Weights of a small transformer language model.
Size: 11 layers, 3 heads of 32 (1 for keys and values), vocabulary 3817, 1.73M parameters.
Architecture: RMSNorm before each block, no biases in attention or MLP, normalized queries and keys, some layers without attention, local attention windows.
Each number is 200 + 20 x the weight over its row's rms, rounded and kept within 0 to 999. Layers, rows and columns count from 0. The size before them is the row's rms in percent of the matrix's.

# layer 5 MLP up, 384x96, rms 0.174, rows 298-334, columns 0-95
088,205,187,204,183,205,189,177,242,238,174,212,179,200,228,192,208,218,195,189,173,209,188,237,201,178,225,260,213,208,200,207,196,213,173,247,194,190,212,219,216,176,209,198,220,205,187,193,202,218,228,190,204,206,185,203,250,166,197,224,197,212,204,244,204,215,221,218,206,204,214,210,187,226,212,192,223,206,198,191,173,186,188,169,219,197,231,193,161,211,193,161,205,209,207,208,228
080,218,186,184,156,184,177,185,183,198,218,185,212,182,222,208,191,212,200,205,199,215,174,223,199,218,191,171,180,212,197,192,204,205,229,175,174,203,180,193,210,188,201,155,218,189,194,207,213,191,202,230,201,205,209,213,222,167,222,196,185,197,209,187,205,188,186,233,245,203,171,194,260,190,170,180,208,194,165,169,221,210,214,201,180,219,170,149,205,213,181,193,184,208,171,191,238
085,199,185,221,229,199,203,161,187,234,214,193,202,197,202,199,187,194,203,224,184,165,204,190,191,198,217,169,221,191,230,160,205,191,226,172,188,194,203,205,197,193,169,219,185,207,212,192,206,178,223,228,195,140,225,216,202,177,225,198,212,200,187,201,216,245,190,240,190,191,203,234,143,207,201,196,221,193,214,164,207,233,233,224,206,180,212,183,194,188,200,179,185,199,198,203,220
103,166,210,180,205,182,170,209,206,205,216,187,220,193,204,194,228,231,212,210,183,214,220,197,158,218,191,221,148,201,165,212,186,222,223,220,226,181,231,181,200,175,173,224,193,162,190,188,223,189,233,215,226,213,189,155,224,186,205,169,205,195,235,190,180,187,212,208,181,229,183,183,220,214,181,194,190,227,193,197,188,197,194,196,182,233,172,174,181,212,196,209,203,192,181,210,175
077,226,194,191,164,212,233,230,186,184,175,201,180,235,221,179,198,241,178,216,202,170,197,167,210,218,205,173,158,209,175,217,192,210,198,185,198,179,198,189,169,187,183,213,201,194,201,210,191,202,195,246,188,225,211,234,198,190,232,236,182,196,205,212,191,185,194,170,228,204,207,195,185,160,213,241,209,210,215,236,224,197,195,197,195,243,194,191,193,213,207,199,220,166,215,216,205
089,218,170,210,197,221,213,191,249,173,177,197,218,201,208,197,204,212,174,196,205,186,192,195,201,216,198,195,219,235,206,224,226,170,201,201,218,229,209,178,178,181,217,190,197,203,207,176,214,173,210,239,215,204,195,171,205,246,226,213,188,171,207,188,197,201,208,210,162,198,228,185,223,180,189,212,230,208,167,260,224,186,216,213,196,226,224,210,172,228,222,231,217,212,200,199,191
103,211,204,215,207,197,146,206,183,194,246,204,200,200,206,193,206,213,198,213,184,199,193,218,200,174,211,193,222,235,186,198,185,219,146,229,180,183,176,250,204,206,198,191,197,203,181,228,215,197,196,214,201,194,203,172,216,247,204,216,252,201,188,182,232,177,176,178,232,189,199,229,177,178,213,156,196,164,201,206,192,181,210,223,188,178,200,180,195,205,195,217,194,203,180,207,211
109,209,241,169,167,230,185,197,214,208,211,158,202,187,179,190,208,212,223,207,224,205,231,200,162,219,224,235,205,183,176,212,202,162,199,227,165,241,195,197,209,215,193,180,209,172,169,220,204,204,212,203,209,185,196,182,200,197,196,215,191,212,224,206,201,190,182,169,200,218,221,190,213,219,189,201,264,184,218,165,189,188,217,218,195,183,196,197,196,180,188,184,207,194,165,229,172
094,181,146,206,189,222,209,187,181,183,198,192,167,228,193,185,170,190,192,188,213,181,215,202,246,204,210,174,200,194,192,215,223,206,225,217,201,201,158,235,226,233,204,207,218,177,214,200,197,208,176,202,168,184,194,220,168,173,186,233,227,203,195,206,250,226,217,184,172,219,213,197,198,211,213,169,201,186,218,178,209,180,228,232,213,168,196,186,197,208,193,167,205,198,207,203,184
116,196,230,154,225,185,229,210,182,230,190,212,217,238,183,186,199,230,203,203,185,233,194,168,205,196,213,188,190,195,198,203,235,207,148,223,184,209,170,173,223,213,195,179,200,198,243,193,241,202,217,221,177,203,191,201,205,196,211,217,190,218,237,193,201,213,205,192,209,182,202,199,141,186,219,180,213,222,183,222,193,187,212,201,211,182,195,211,165,210,196,220,200,220,175,177,175
104,222,197,216,202,156,202,207,204,166,174,206,231,173,198,217,182,223,170,173,201,207,220,228,168,183,202,202,176,221,162,170,194,205,194,203,201,181,192,218,208,206,191,221,213,208,214,195,248,201,186,179,222,191,209,206,230,226,179,229,214,198,222,206,225,177,209,233,196,177,226,219,203,196,204,201,166,178,214,174,187,184,220,212,177,198,197,236,194,220,158,194,208,192,236,164,207
096,180,244,204,191,183,227,204,201,239,231,215,204,203,191,184,186,210,191,214,208,206,179,209,174,167,194,198,188,222,193,190,168,175,208,244,195,194,208,244,226,209,240,192,184,184,212,213,216,190,178,176,179,206,188,238,208,218,243,195,207,157,208,195,193,220,202,237,225,186,189,190,213,209,180,203,183,215,173,195,200,172,173,193,205,187,205,201,195,187,206,198,203,223,212,258,176
071,226,180,179,175,189,179,192,185,170,192,202,185,221,180,207,182,192,183,234,203,208,191,200,202,225,223,195,222,208,190,202,177,186,206,223,237,205,182,210,186,152,204,208,174,209,159,182,173,207,190,191,211,218,202,258,205,195,202,219,204,236,192,198,192,176,166,199,185,180,207,196,165,219,166,216,213,205,209,193,234,229,194,211,202,189,216,229,162,203,242,195,224,189,234,191,194
107,171,192,225,199,205,219,209,187,195,180,226,198,228,218,224,194,217,206,213,222,248,200,180,193,261,198,229,135,196,195,193,207,238,215,219,207,222,207,188,187,211,177,207,205,152,229,193,207,179,199,200,196,186,220,215,196,212,168,216,189,178,166,190,205,199,205,171,188,220,209,234,201,213,183,182,169,181,184,207,171,214,184,209,195,185,209,230,205,192,181,203,193,206,213,179,181
093,212,212,196,182,194,196,186,218,196,163,214,206,162,199,207,195,193,213,250,222,212,193,203,210,195,185,179,218,204,186,201,222,205,211,219,203,184,208,201,210,215,183,191,199,209,185,164,187,199,223,174,197,168,170,154,186,203,207,187,147,151,129,213,182,232,216,201,207,230,215,214,184,193,186,193,206,194,209,197,217,212,206,231,189,196,210,206,181,236,195,222,196,192,239,180,196
110,230,219,202,185,193,185,206,194,207,207,184,199,198,180,193,184,187,225,212,201,219,183,199,203,198,222,178,144,176,185,200,220,217,239,223,230,250,165,184,193,184,217,181,228,209,198,231,214,173,215,190,191,180,231,175,198,212,213,179,217,218,202,204,196,189,212,211,172,181,219,162,198,190,218,208,197,169,177,186,164,215,199,231,217,192,198,197,201,229,212,230,225,179,225,156,199
098,196,163,217,189,181,168,187,178,191,198,171,176,206,156,211,199,190,198,211,226,190,206,216,176,159,181,171,166,201,218,187,206,150,212,203,195,223,201,204,223,173,211,213,210,168,196,218,204,199,214,237,220,202,173,165,192,179,225,193,229,191,212,151,210,213,206,180,189,191,223,190,209,226,207,204,223,206,203,178,189,229,175,194,229,183,239,221,204,207,184,172,209,213,186,188,205
097,224,190,197,193,202,183,219,191,206,151,220,202,158,182,181,211,219,186,207,190,179,230,231,195,214,191,218,221,199,211,179,220,217,216,203,194,167,233,238,177,187,191,202,192,232,190,197,191,173,209,191,190,194,206,184,195,205,183,206,192,210,203,202,200,184,185,177,206,191,215,201,185,233,196,214,213,236,187,229,185,247,238,217,176,175,160,191,213,215,152,158,190,171,196,210,183
092,241,186,204,211,200,210,184,218,179,201,225,192,190,206,202,191,247,174,201,212,229,239,212,180,202,224,212,185,212,236,187,217,204,168,208,197,202,187,200,213,215,169,212,180,200,211,204,195,212,183,223,194,208,211,218,178,224,201,191,174,158,218,222,192,240,246,236,195,201,220,207,211,215,225,189,197,240,216,234,181,190,226,210,203,218,228,224,205,233,188,244,202,203,222,198,201
112,225,163,224,202,226,171,184,175,205,204,203,185,242,175,209,171,215,181,190,218,204,200,210,182,223,223,168,151,217,227,218,186,210,182,207,177,211,195,206,187,222,181,185,200,194,186,202,203,186,208,193,183,243,219,199,170,210,174,192,189,200,192,169,212,215,233,251,205,198,214,194,156,228,219,206,223,159,191,225,171,209,175,184,212,214,205,200,211,209,186,203,187,209,207,179,222
115,209,203,174,174,202,181,202,210,218,215,173,186,228,213,199,187,212,225,242,220,206,223,178,189,221,229,225,207,182,222,217,193,203,207,182,220,200,228,208,203,217,217,188,217,211,207,163,199,221,190,204,206,208,173,187,212,175,178,204,228,179,224,185,184,185,187,168,173,196,230,174,162,239,210,192,199,189,182,199,178,223,163,200,172,183,168,189,168,154,203,196,221,166,184,193,181
103,231,199,156,189,217,167,169,198,196,226,205,233,176,205,200,209,187,238,207,205,213,225,186,170,156,180,203,222,203,202,212,230,220,187,229,229,231,169,187,204,211,186,202,200,184,193,201,214,180,233,195,190,196,198,205,221,196,201,195,194,188,206,185,200,207,225,206,192,199,212,194,211,172,160,196,203,201,257,167,204,172,208,226,203,222,171,212,192,179,214,197,220,179,233,162,222
082,164,181,185,198,195,235,184,224,192,205,178,194,224,193,230,197,171,201,215,165,196,196,163,194,226,157,192,221,200,216,203,203,214,203,223,208,208,196,216,262,226,167,224,191,206,179,218,206,171,195,233,170,197,180,210,208,221,206,189,208,198,220,186,244,212,211,200,186,222,187,215,177,173,237,237,205,211,227,198,211,188,197,230,188,214,201,215,171,217,181,187,195,221,203,203,220
090,219,161,216,193,218,184,198,232,186,165,202,223,161,192,183,204,168,219,223,172,224,193,170,171,179,242,169,242,214,202,163,194,202,202,199,199,233,191,182,183,241,177,186,201,209,174,205,216,167,227,202,161,189,190,178,211,213,179,169,218,183,205,202,184,189,190,206,191,198,213,210,202,197,210,196,176,203,189,203,182,202,215,185,177,218,182,214,208,212,190,167,224,217,195,205,164
081,200,228,214,207,169,187,202,208,170,184,203,177,198,191,195,228,211,214,226,189,169,201,230,206,210,174,240,242,217,221,226,232,214,183,165,198,206,238,220,184,226,201,241,204,205,201,180,154,171,172,231,216,188,207,212,199,226,215,204,207,211,207,182,207,153,196,202,205,213,214,201,198,210,230,210,195,193,196,217,189,182,207,187,187,244,198,191,172,228,201,221,232,201,200,226,203
100,171,177,185,169,181,207,181,180,202,157,197,181,216,193,190,196,208,215,207,192,169,206,213,213,195,189,199,171,208,169,183,218,198,190,195,202,167,178,190,178,244,189,216,234,217,240,177,194,201,222,169,204,204,227,198,234,212,207,227,245,211,209,184,190,185,214,188,155,228,194,181,189,209,213,207,190,216,219,195,163,167,227,203,206,178,193,218,214,188,196,210,190,202,211,234,160
094,219,188,188,226,207,180,220,225,194,191,205,207,222,216,225,168,219,210,216,169,221,202,217,175,200,157,192,226,191,229,211,208,218,201,193,176,235,195,226,196,189,184,186,199,182,196,230,241,221,203,214,163,202,168,189,141,180,204,206,190,172,236,226,191,219,173,189,212,210,203,208,208,212,169,211,184,201,229,175,183,217,196,177,202,190,191,204,185,212,175,167,232,212,207,202,227
098,212,194,217,224,207,195,182,212,217,202,207,188,195,219,187,204,201,171,187,204,228,199,168,190,212,216,172,207,196,212,164,221,243,199,178,197,182,202,218,209,175,188,158,207,197,178,168,191,184,189,196,203,185,156,191,184,203,201,189,188,190,214,232,170,200,182,168,188,196,181,164,166,214,220,198,171,179,179,166,207,163,167,190,167,180,189,214,183,227,184,199,222,198,211,145,203
092,180,200,230,241,196,188,200,207,210,186,202,187,200,183,176,176,203,195,194,217,164,227,218,164,256,222,223,191,230,189,198,201,196,201,185,211,207,187,212,197,191,199,203,185,167,197,214,192,182,224,200,190,153,197,207,206,225,194,200,229,176,201,187,205,189,223,214,195,205,182,208,207,153,196,193,192,176,185,209,208,218,199,173,187,170,182,182,187,155,183,241,197,185,168,209,144
104,205,170,197,191,186,189,201,165,188,203,192,166,181,195,192,190,211,197,216,216,192,207,197,208,224,202,220,218,226,191,223,197,208,203,168,184,156,151,197,192,193,148,179,203,194,202,197,216,187,221,201,205,218,162,213,220,206,200,197,198,193,176,187,235,216,227,174,215,254,194,217,199,168,192,211,212,182,154,198,192,220,235,207,145,210,195,180,173,202,215,192,200,208,192,192,174
092,197,231,222,223,195,223,193,180,194,213,188,170,206,229,189,180,209,207,201,197,202,223,229,199,202,227,211,173,178,205,216,195,243,192,208,192,185,175,194,201,168,211,181,181,223,171,187,211,178,176,231,227,198,179,233,171,172,253,153,191,178,176,218,190,181,206,174,204,220,202,203,228,181,217,195,198,183,193,197,227,174,163,182,212,177,180,192,212,203,219,218,201,174,174,200,215
099,222,164,191,232,180,158,211,203,169,163,195,199,220,194,190,182,201,198,199,176,192,176,216,188,219,193,168,229,214,204,166,187,192,188,160,186,192,162,204,208,187,215,164,198,210,168,170,192,185,200,217,167,192,198,206,189,243,182,185,206,182,213,206,205,190,163,190,194,192,223,217,188,190,236,201,212,197,172,223,210,228,216,252,220,170,207,214,191,217,189,191,173,208,201,216,203
110,217,200,177,181,207,191,217,244,182,200,207,170,193,205,205,193,225,169,185,213,210,185,221,206,203,228,190,197,199,186,202,197,216,161,230,213,227,177,183,193,237,230,217,221,223,192,217,211,166,209,232,210,194,224,211,219,221,186,199,224,200,161,194,185,181,183,209,186,241,237,195,200,174,235,212,209,186,180,188,208,230,164,182,190,202,193,174,190,168,201,226,200,172,184,178,236
114,205,218,206,221,202,167,186,221,176,171,220,236,215,182,181,196,189,212,182,187,213,170,220,191,217,213,217,185,204,217,194,228,212,153,212,186,211,188,172,242,207,232,203,210,197,185,196,257,198,173,188,185,188,171,195,194,167,190,192,211,172,230,213,230,202,194,208,212,182,197,190,191,211,207,199,170,195,163,178,151,182,165,202,228,195,216,205,211,218,184,216,211,213,230,199,195
102,207,218,167,219,235,229,234,198,225,194,178,171,158,184,211,225,201,198,203,171,219,221,223,187,210,193,204,190,189,197,232,179,199,200,184,184,224,185,194,164,179,183,177,206,185,211,166,207,187,220,218,188,212,189,196,227,245,183,230,200,197,197,200,203,198,209,221,172,179,195,230,203,183,169,159,195,180,216,229,207,207,208,188,223,178,182,205,245,176,194,205,182,178,214,166,191
107,192,201,192,176,193,205,192,254,219,182,174,170,183,208,231,217,229,187,226,199,218,178,186,227,227,208,208,226,194,182,195,207,239,211,188,216,222,224,200,228,180,198,217,207,144,184,216,218,213,206,205,181,206,171,216,206,185,182,225,193,210,176,184,218,202,224,197,203,208,232,195,207,192,155,193,221,197,205,203,179,232,190,219,215,204,209,187,183,200,208,203,205,181,147,199,153
109,236,185,172,171,226,228,228,202,198,226,187,200,212,202,214,197,196,185,189,166,191,196,209,219,202,192,196,220,234,213,202,187,177,161,189,192,174,219,219,180,202,183,182,224,190,173,231,191,208,242,197,192,193,227,195,211,200,218,220,236,202,221,189,207,196,180,172,197,220,203,236,257,203,184,215,198,156,201,186,210,158,212,187,199,227,166,184,177,197,185,200,226,208,193,220,215
# layer 5 MLP down (transposed), 384x96, rms 0.0864, rows 298-333, columns 0-95
111,182,218,200,185,202,198,216,176,173,198,194,201,228,164,180,204,202,218,204,231,213,228,190,221,229,186,168,188,206,194,178,191,179,206,191,220,233,199,193,195,253,200,197,196,184,213,201,221,158,188,228,181,170,198,175,155,215,218,181,194,191,191,188,171,202,158,217,208,217,191,191,208,177,213,179,174,232,178,171,183,239,209,191,191,210,188,218,242,191,172,205,193,203,189,213,174
079,231,184,231,164,197,194,185,201,188,229,192,240,188,215,221,201,219,203,172,182,192,204,210,204,192,176,236,178,186,195,170,218,216,192,183,225,166,190,176,207,212,214,193,198,178,192,227,170,215,198,192,187,202,184,246,210,168,192,209,204,189,209,208,223,265,228,237,196,208,198,229,190,179,212,195,212,190,208,200,209,228,171,172,201,169,195,210,198,250,196,193,185,187,214,203,200
072,175,187,222,213,155,210,185,230,209,219,202,185,197,205,194,197,200,210,145,206,242,211,204,194,219,223,201,164,202,186,200,217,181,204,196,208,182,221,203,207,176,244,178,213,222,189,227,183,202,188,164,191,186,193,194,239,208,176,200,224,183,196,244,191,220,201,180,183,170,200,189,181,203,208,242,218,215,199,210,167,174,164,203,210,193,198,178,217,194,225,245,203,193,192,219,210
105,196,187,209,182,203,198,193,173,213,214,198,205,207,202,179,190,227,190,188,213,220,209,201,182,181,179,178,145,177,164,196,193,195,205,191,211,149,228,197,204,194,191,185,216,212,246,178,215,240,173,175,256,228,239,197,180,200,183,178,207,191,205,249,190,191,180,210,227,204,190,183,202,208,167,182,224,206,181,207,164,198,167,188,183,204,188,180,208,199,211,200,182,206,202,204,218
089,223,166,201,211,177,191,200,232,203,199,199,203,159,181,192,219,142,193,184,192,181,180,234,171,182,202,192,207,195,235,219,199,179,186,200,209,196,159,182,220,184,222,216,195,181,217,211,160,178,184,172,211,192,202,211,178,192,188,187,182,203,195,213,231,193,213,193,227,226,194,217,200,197,205,210,208,167,220,184,163,215,174,178,186,174,159,174,229,201,191,215,181,210,225,218,227
094,180,205,178,217,199,197,209,189,203,217,222,226,207,231,227,206,175,203,232,211,189,182,228,171,208,188,197,202,160,208,216,235,199,183,211,209,198,183,177,224,187,225,168,182,193,189,211,203,197,192,195,176,216,178,175,164,194,190,205,189,192,210,218,223,224,222,167,175,202,201,225,194,193,224,180,216,242,167,221,164,202,198,180,229,246,179,215,189,177,219,191,205,200,229,211,245
098,188,184,233,204,217,220,199,188,195,200,209,176,197,172,187,222,157,208,195,188,222,195,165,200,213,151,185,198,217,197,204,184,169,218,204,205,175,203,248,212,219,161,203,237,168,204,202,171,210,202,197,194,228,181,222,164,164,191,200,176,217,218,181,150,194,182,211,209,176,186,194,235,235,199,197,204,185,207,226,187,195,211,230,195,173,201,189,210,207,176,198,200,232,205,195,198
099,236,187,193,196,228,186,193,207,183,249,221,184,203,226,211,231,179,201,212,214,204,181,210,195,223,199,207,205,205,179,249,178,186,183,194,212,168,200,214,204,223,214,203,239,166,202,260,203,229,216,211,209,184,187,185,216,201,206,228,199,226,198,223,217,210,174,180,220,166,197,212,181,169,185,203,201,177,192,216,187,183,209,247,221,200,215,188,203,183,212,244,197,191,219,193,185
098,185,166,209,178,215,182,175,173,187,194,228,207,219,174,212,131,216,194,206,203,182,203,168,194,168,229,198,218,189,225,200,207,228,185,186,212,198,265,195,208,190,195,231,211,226,198,167,170,222,166,185,192,221,235,196,212,158,209,191,215,200,219,191,193,190,207,200,230,212,173,211,210,194,187,214,212,227,214,191,183,201,204,201,184,189,204,217,190,229,208,209,205,218,181,220,189
113,168,219,180,205,209,253,226,185,202,179,198,216,187,202,216,215,193,213,198,203,207,198,205,196,164,204,211,204,201,206,169,233,183,179,226,216,201,209,207,233,171,205,212,218,177,217,218,207,220,198,215,204,178,195,215,231,221,173,211,205,240,244,193,201,200,219,176,268,239,184,216,186,177,226,182,208,227,187,198,206,201,216,186,209,193,208,235,223,221,215,199,215,208,210,205,165
100,215,195,228,196,212,211,223,215,186,184,236,207,193,212,221,193,179,194,203,231,188,193,222,211,192,185,171,179,195,199,215,194,244,199,199,188,170,182,196,220,169,197,211,169,230,245,183,229,211,177,222,186,188,192,187,192,191,215,206,243,158,218,215,193,213,233,205,199,236,201,170,209,199,192,200,229,153,217,205,214,187,194,214,188,184,234,209,173,224,215,204,183,195,215,225,240
100,205,165,226,170,183,190,202,196,241,184,229,189,245,156,220,204,160,219,207,170,248,212,205,194,182,194,194,191,195,222,173,177,199,190,206,225,210,202,229,181,178,163,217,182,198,170,192,192,181,178,211,236,200,205,200,217,211,210,164,203,187,180,234,170,198,213,210,184,184,181,207,192,232,221,194,193,183,193,193,209,212,172,181,193,197,184,156,209,199,193,207,199,190,170,194,195
066,222,173,189,159,193,222,151,197,198,188,217,236,194,197,214,190,191,197,160,184,201,216,213,213,226,191,188,173,198,161,161,191,191,222,159,232,206,189,249,203,209,184,201,207,200,177,227,198,189,234,191,183,191,199,190,193,229,191,202,216,174,213,215,189,187,188,202,202,197,208,206,239,189,222,214,194,183,208,213,228,234,187,213,194,217,165,178,163,215,235,205,217,179,192,205,205
099,197,234,197,211,204,196,181,223,210,179,180,174,188,176,226,224,172,217,191,189,196,172,213,206,178,179,211,169,201,214,245,174,186,204,182,192,146,175,220,210,191,236,207,196,198,191,212,199,234,209,221,201,230,186,185,200,205,235,177,197,198,211,180,222,244,215,217,188,223,188,231,214,208,224,232,200,211,206,211,204,197,220,229,214,196,221,163,194,188,230,212,194,174,174,209,230
107,196,203,194,190,193,212,220,206,192,217,209,183,191,209,221,184,125,215,199,232,216,197,208,218,227,210,208,241,214,200,200,173,204,175,178,196,190,176,203,198,191,188,211,216,187,183,186,178,211,214,159,177,154,227,198,214,193,214,169,226,237,188,205,183,229,202,223,243,240,197,220,195,216,193,222,203,207,201,172,244,200,199,221,178,212,216,197,203,193,221,203,183,212,232,195,199
104,176,206,188,222,227,217,239,204,208,204,207,231,216,196,219,151,188,199,174,207,227,210,175,213,206,201,200,207,218,183,217,187,222,170,216,219,163,205,196,213,190,226,211,207,199,222,212,178,205,168,204,196,193,224,212,215,232,190,236,179,176,176,184,173,186,188,212,185,180,185,164,229,229,174,181,198,226,202,204,198,208,219,199,141,192,171,216,199,207,193,226,174,202,174,172,206
096,191,216,208,195,185,196,189,172,184,179,233,222,203,207,167,179,175,196,187,196,168,190,174,202,207,195,192,217,173,152,193,209,198,163,170,202,165,194,195,196,191,201,190,175,216,212,214,191,206,197,200,178,199,203,215,202,200,248,193,195,208,175,191,244,209,155,165,161,204,223,220,231,209,207,206,186,187,211,208,189,183,191,187,187,264,188,199,246,224,185,190,212,203,192,199,212
102,236,242,188,229,191,228,196,198,178,191,215,161,194,190,239,218,190,211,183,195,203,192,198,182,213,202,208,166,208,216,207,186,188,217,210,213,199,173,199,191,197,197,173,212,189,211,165,175,235,236,212,219,188,185,211,194,205,200,203,226,208,193,208,193,189,204,239,200,204,227,185,218,187,174,201,197,210,212,150,203,186,181,235,203,173,239,194,171,209,151,150,193,201,217,182,189
092,241,232,213,209,199,246,205,183,205,208,180,199,185,219,182,249,192,187,184,255,212,160,193,236,206,228,197,196,211,207,187,197,224,219,194,191,200,203,180,224,213,198,217,195,221,218,187,187,197,213,199,201,229,227,187,188,232,211,210,196,228,175,189,211,216,227,182,209,235,200,207,224,213,185,179,196,176,199,229,186,223,217,213,228,180,208,177,207,194,235,202,165,223,175,215,179
113,183,175,198,185,198,191,193,171,198,227,238,168,188,190,223,221,195,177,219,205,195,211,213,193,237,219,153,185,187,220,233,207,220,171,184,208,192,231,165,184,192,185,203,185,187,228,193,188,226,175,198,170,230,202,200,180,181,172,195,212,220,208,186,198,238,193,203,201,224,164,220,190,171,228,190,152,214,210,201,184,218,190,204,220,210,186,197,222,213,184,199,175,222,166,188,181
110,226,194,194,199,187,175,216,197,234,171,199,149,181,177,184,199,206,188,215,195,214,209,197,218,201,201,216,198,195,202,193,206,209,217,169,202,196,213,218,179,253,259,189,180,221,175,224,198,206,207,189,162,191,166,194,191,193,186,191,214,194,201,210,193,213,174,211,175,200,231,189,225,215,231,210,224,253,185,213,198,202,199,185,167,218,167,178,199,194,242,197,219,189,219,173,196
093,220,183,203,175,225,204,204,209,185,203,204,172,193,221,251,200,205,152,213,198,221,183,238,196,187,198,190,174,199,183,233,193,232,223,218,202,184,197,162,201,192,234,179,191,224,202,191,232,217,235,185,186,158,192,214,199,201,217,190,207,232,196,181,183,161,220,202,225,253,224,219,196,208,192,198,193,205,213,162,213,218,192,192,199,198,167,214,230,215,191,190,216,199,216,204,184
084,178,212,196,212,177,197,224,205,207,230,197,208,195,219,218,208,189,201,197,199,222,228,188,197,168,193,150,180,178,188,200,179,212,233,243,216,204,207,146,188,236,195,197,214,200,202,226,207,160,164,197,217,221,233,204,198,214,189,226,179,228,205,221,193,191,205,186,176,180,198,245,207,197,171,201,205,200,222,221,171,173,204,184,194,240,188,201,173,181,226,204,197,190,176,223,208
109,201,211,207,204,208,177,223,221,175,200,189,222,243,222,195,201,87,182,223,218,209,192,185,207,195,193,175,187,196,200,197,212,181,179,192,221,201,206,236,226,212,186,165,173,224,217,191,199,233,174,173,215,194,180,196,193,208,196,218,192,219,209,202,206,179,186,227,224,193,193,197,183,183,194,196,199,203,197,184,199,232,168,203,205,225,182,196,202,220,198,200,197,206,197,198,223
079,200,196,190,191,226,165,216,217,201,199,202,184,175,184,159,216,241,188,221,174,202,190,188,228,216,176,208,219,206,204,217,205,217,175,196,227,168,191,174,215,246,222,228,197,223,176,217,190,228,196,165,207,178,186,203,197,168,197,188,221,206,200,199,196,238,174,188,209,238,205,206,216,180,197,194,186,165,209,193,232,201,167,228,230,227,209,187,210,210,171,183,202,198,168,169,196
095,196,190,202,188,210,214,213,204,217,203,168,206,220,198,219,165,215,210,163,210,217,171,225,196,176,204,200,189,205,234,188,203,222,176,164,185,190,168,166,221,227,174,205,208,181,217,199,190,210,203,173,222,182,229,228,223,203,190,236,209,206,189,178,196,193,194,231,210,201,205,165,175,203,192,193,212,204,238,192,160,175,223,192,188,175,184,177,191,173,215,158,211,224,210,218,154
092,196,173,181,177,215,206,184,191,201,221,218,184,186,193,174,216,180,183,225,179,205,198,209,206,184,190,207,181,215,198,194,181,188,165,205,171,202,218,189,165,176,167,189,205,187,201,244,179,207,212,181,172,193,212,185,152,182,185,218,199,181,192,211,222,190,213,205,184,233,179,177,179,205,154,170,213,240,172,189,171,189,174,177,201,180,212,180,198,165,213,217,174,199,179,166,228
100,188,227,206,173,188,188,178,195,197,238,220,190,193,194,223,183,188,187,252,208,211,168,181,211,217,221,212,219,200,168,171,184,236,194,228,186,216,201,191,182,199,221,182,188,233,215,221,229,167,202,171,231,220,213,238,194,187,218,226,170,230,207,216,176,190,200,174,207,184,215,200,181,197,221,177,185,210,196,228,183,194,186,204,189,211,204,177,207,214,184,173,226,222,214,244,211
088,214,200,232,232,203,194,209,221,172,173,228,210,190,190,187,211,170,197,205,213,212,197,239,213,200,201,174,263,208,201,198,179,180,242,220,183,185,232,202,243,182,192,214,235,201,198,201,184,189,228,221,202,188,191,210,210,177,189,204,184,186,225,167,228,192,196,207,192,190,172,171,196,203,160,202,202,179,201,211,178,195,187,183,178,187,212,209,234,187,182,182,199,207,210,144,211
129,157,213,182,225,191,197,191,184,186,231,194,187,188,215,205,190,165,190,195,252,240,239,195,228,178,200,191,198,228,204,228,202,178,194,175,229,211,176,184,208,179,195,211,183,175,209,222,215,221,188,189,195,201,207,201,170,195,218,214,208,224,183,178,247,197,182,179,210,207,240,211,205,186,221,228,191,181,200,185,219,224,214,205,186,202,232,149,194,192,207,191,232,227,198,210,195
090,220,229,181,178,189,172,216,196,247,198,164,219,165,192,193,200,194,224,217,163,208,195,140,206,234,208,194,184,198,201,211,217,229,212,241,202,193,181,187,208,195,181,203,220,201,218,190,182,174,187,214,252,166,180,192,228,189,204,219,188,184,216,215,199,194,172,180,197,195,177,203,186,225,193,190,197,222,224,209,208,233,211,196,191,224,211,237,206,187,221,232,204,182,206,214,196
113,214,235,209,202,191,208,229,201,201,173,195,197,179,184,204,188,156,215,203,130,213,201,186,173,174,219,217,190,231,200,218,213,224,183,204,198,188,216,175,159,179,213,192,192,204,182,235,215,212,180,202,190,172,172,181,187,167,178,228,171,187,196,185,214,183,183,195,209,200,175,201,186,212,221,206,201,179,219,190,206,194,165,181,188,204,165,160,235,169,204,194,203,193,190,215,184
109,197,240,192,190,184,200,185,208,173,179,176,169,206,217,199,187,173,243,224,213,214,202,232,217,229,226,212,178,196,179,260,175,224,172,214,190,219,200,203,193,214,207,210,226,207,183,198,175,181,213,176,219,173,190,233,239,230,219,222,194,196,212,217,189,181,204,192,189,198,173,199,205,213,197,217,189,208,187,199,192,179,205,204,211,219,213,221,234,211,196,234,237,176,229,196,172
098,198,199,197,195,199,218,150,183,202,206,195,156,218,169,216,182,212,228,197,163,179,194,214,191,219,208,201,164,176,168,193,238,206,161,189,167,219,208,202,218,149,192,194,202,203,170,175,209,183,198,216,223,178,185,215,217,170,197,197,207,159,203,232,188,214,178,203,232,209,222,189,202,184,185,195,222,188,187,173,201,186,216,191,217,178,175,210,210,209,186,177,178,183,229,183,212
108,207,206,221,175,196,189,209,208,207,210,195,210,206,215,177,166,158,187,197,240,210,181,230,195,189,233,257,207,193,208,191,204,194,184,187,192,206,237,205,200,151,209,173,211,230,187,217,186,192,197,163,227,218,169,228,226,206,179,212,177,227,199,213,248,197,204,203,193,183,217,180,201,191,223,202,212,228,147,198,180,212,207,225,228,199,193,222,205,193,192,179,214,206,205,203,192
104,214,224,226,217,205,219,185,212,225,210,183,198,185,196,214,193,232,204,201,206,217,192,181,172,195,191,223,220,163,206,236,189,228,208,206,211,192,170,209,179,176,185,201,176,222,186,210,168,164,219,176,205,206,147,214,197,201,191,152,193,190,196,164,192,172,217,211,200,243,212,180,184,170,186,197,219,218,203,250,207,193,185,187,170,172,195,210,165,189,179,190,207,210,195,208,177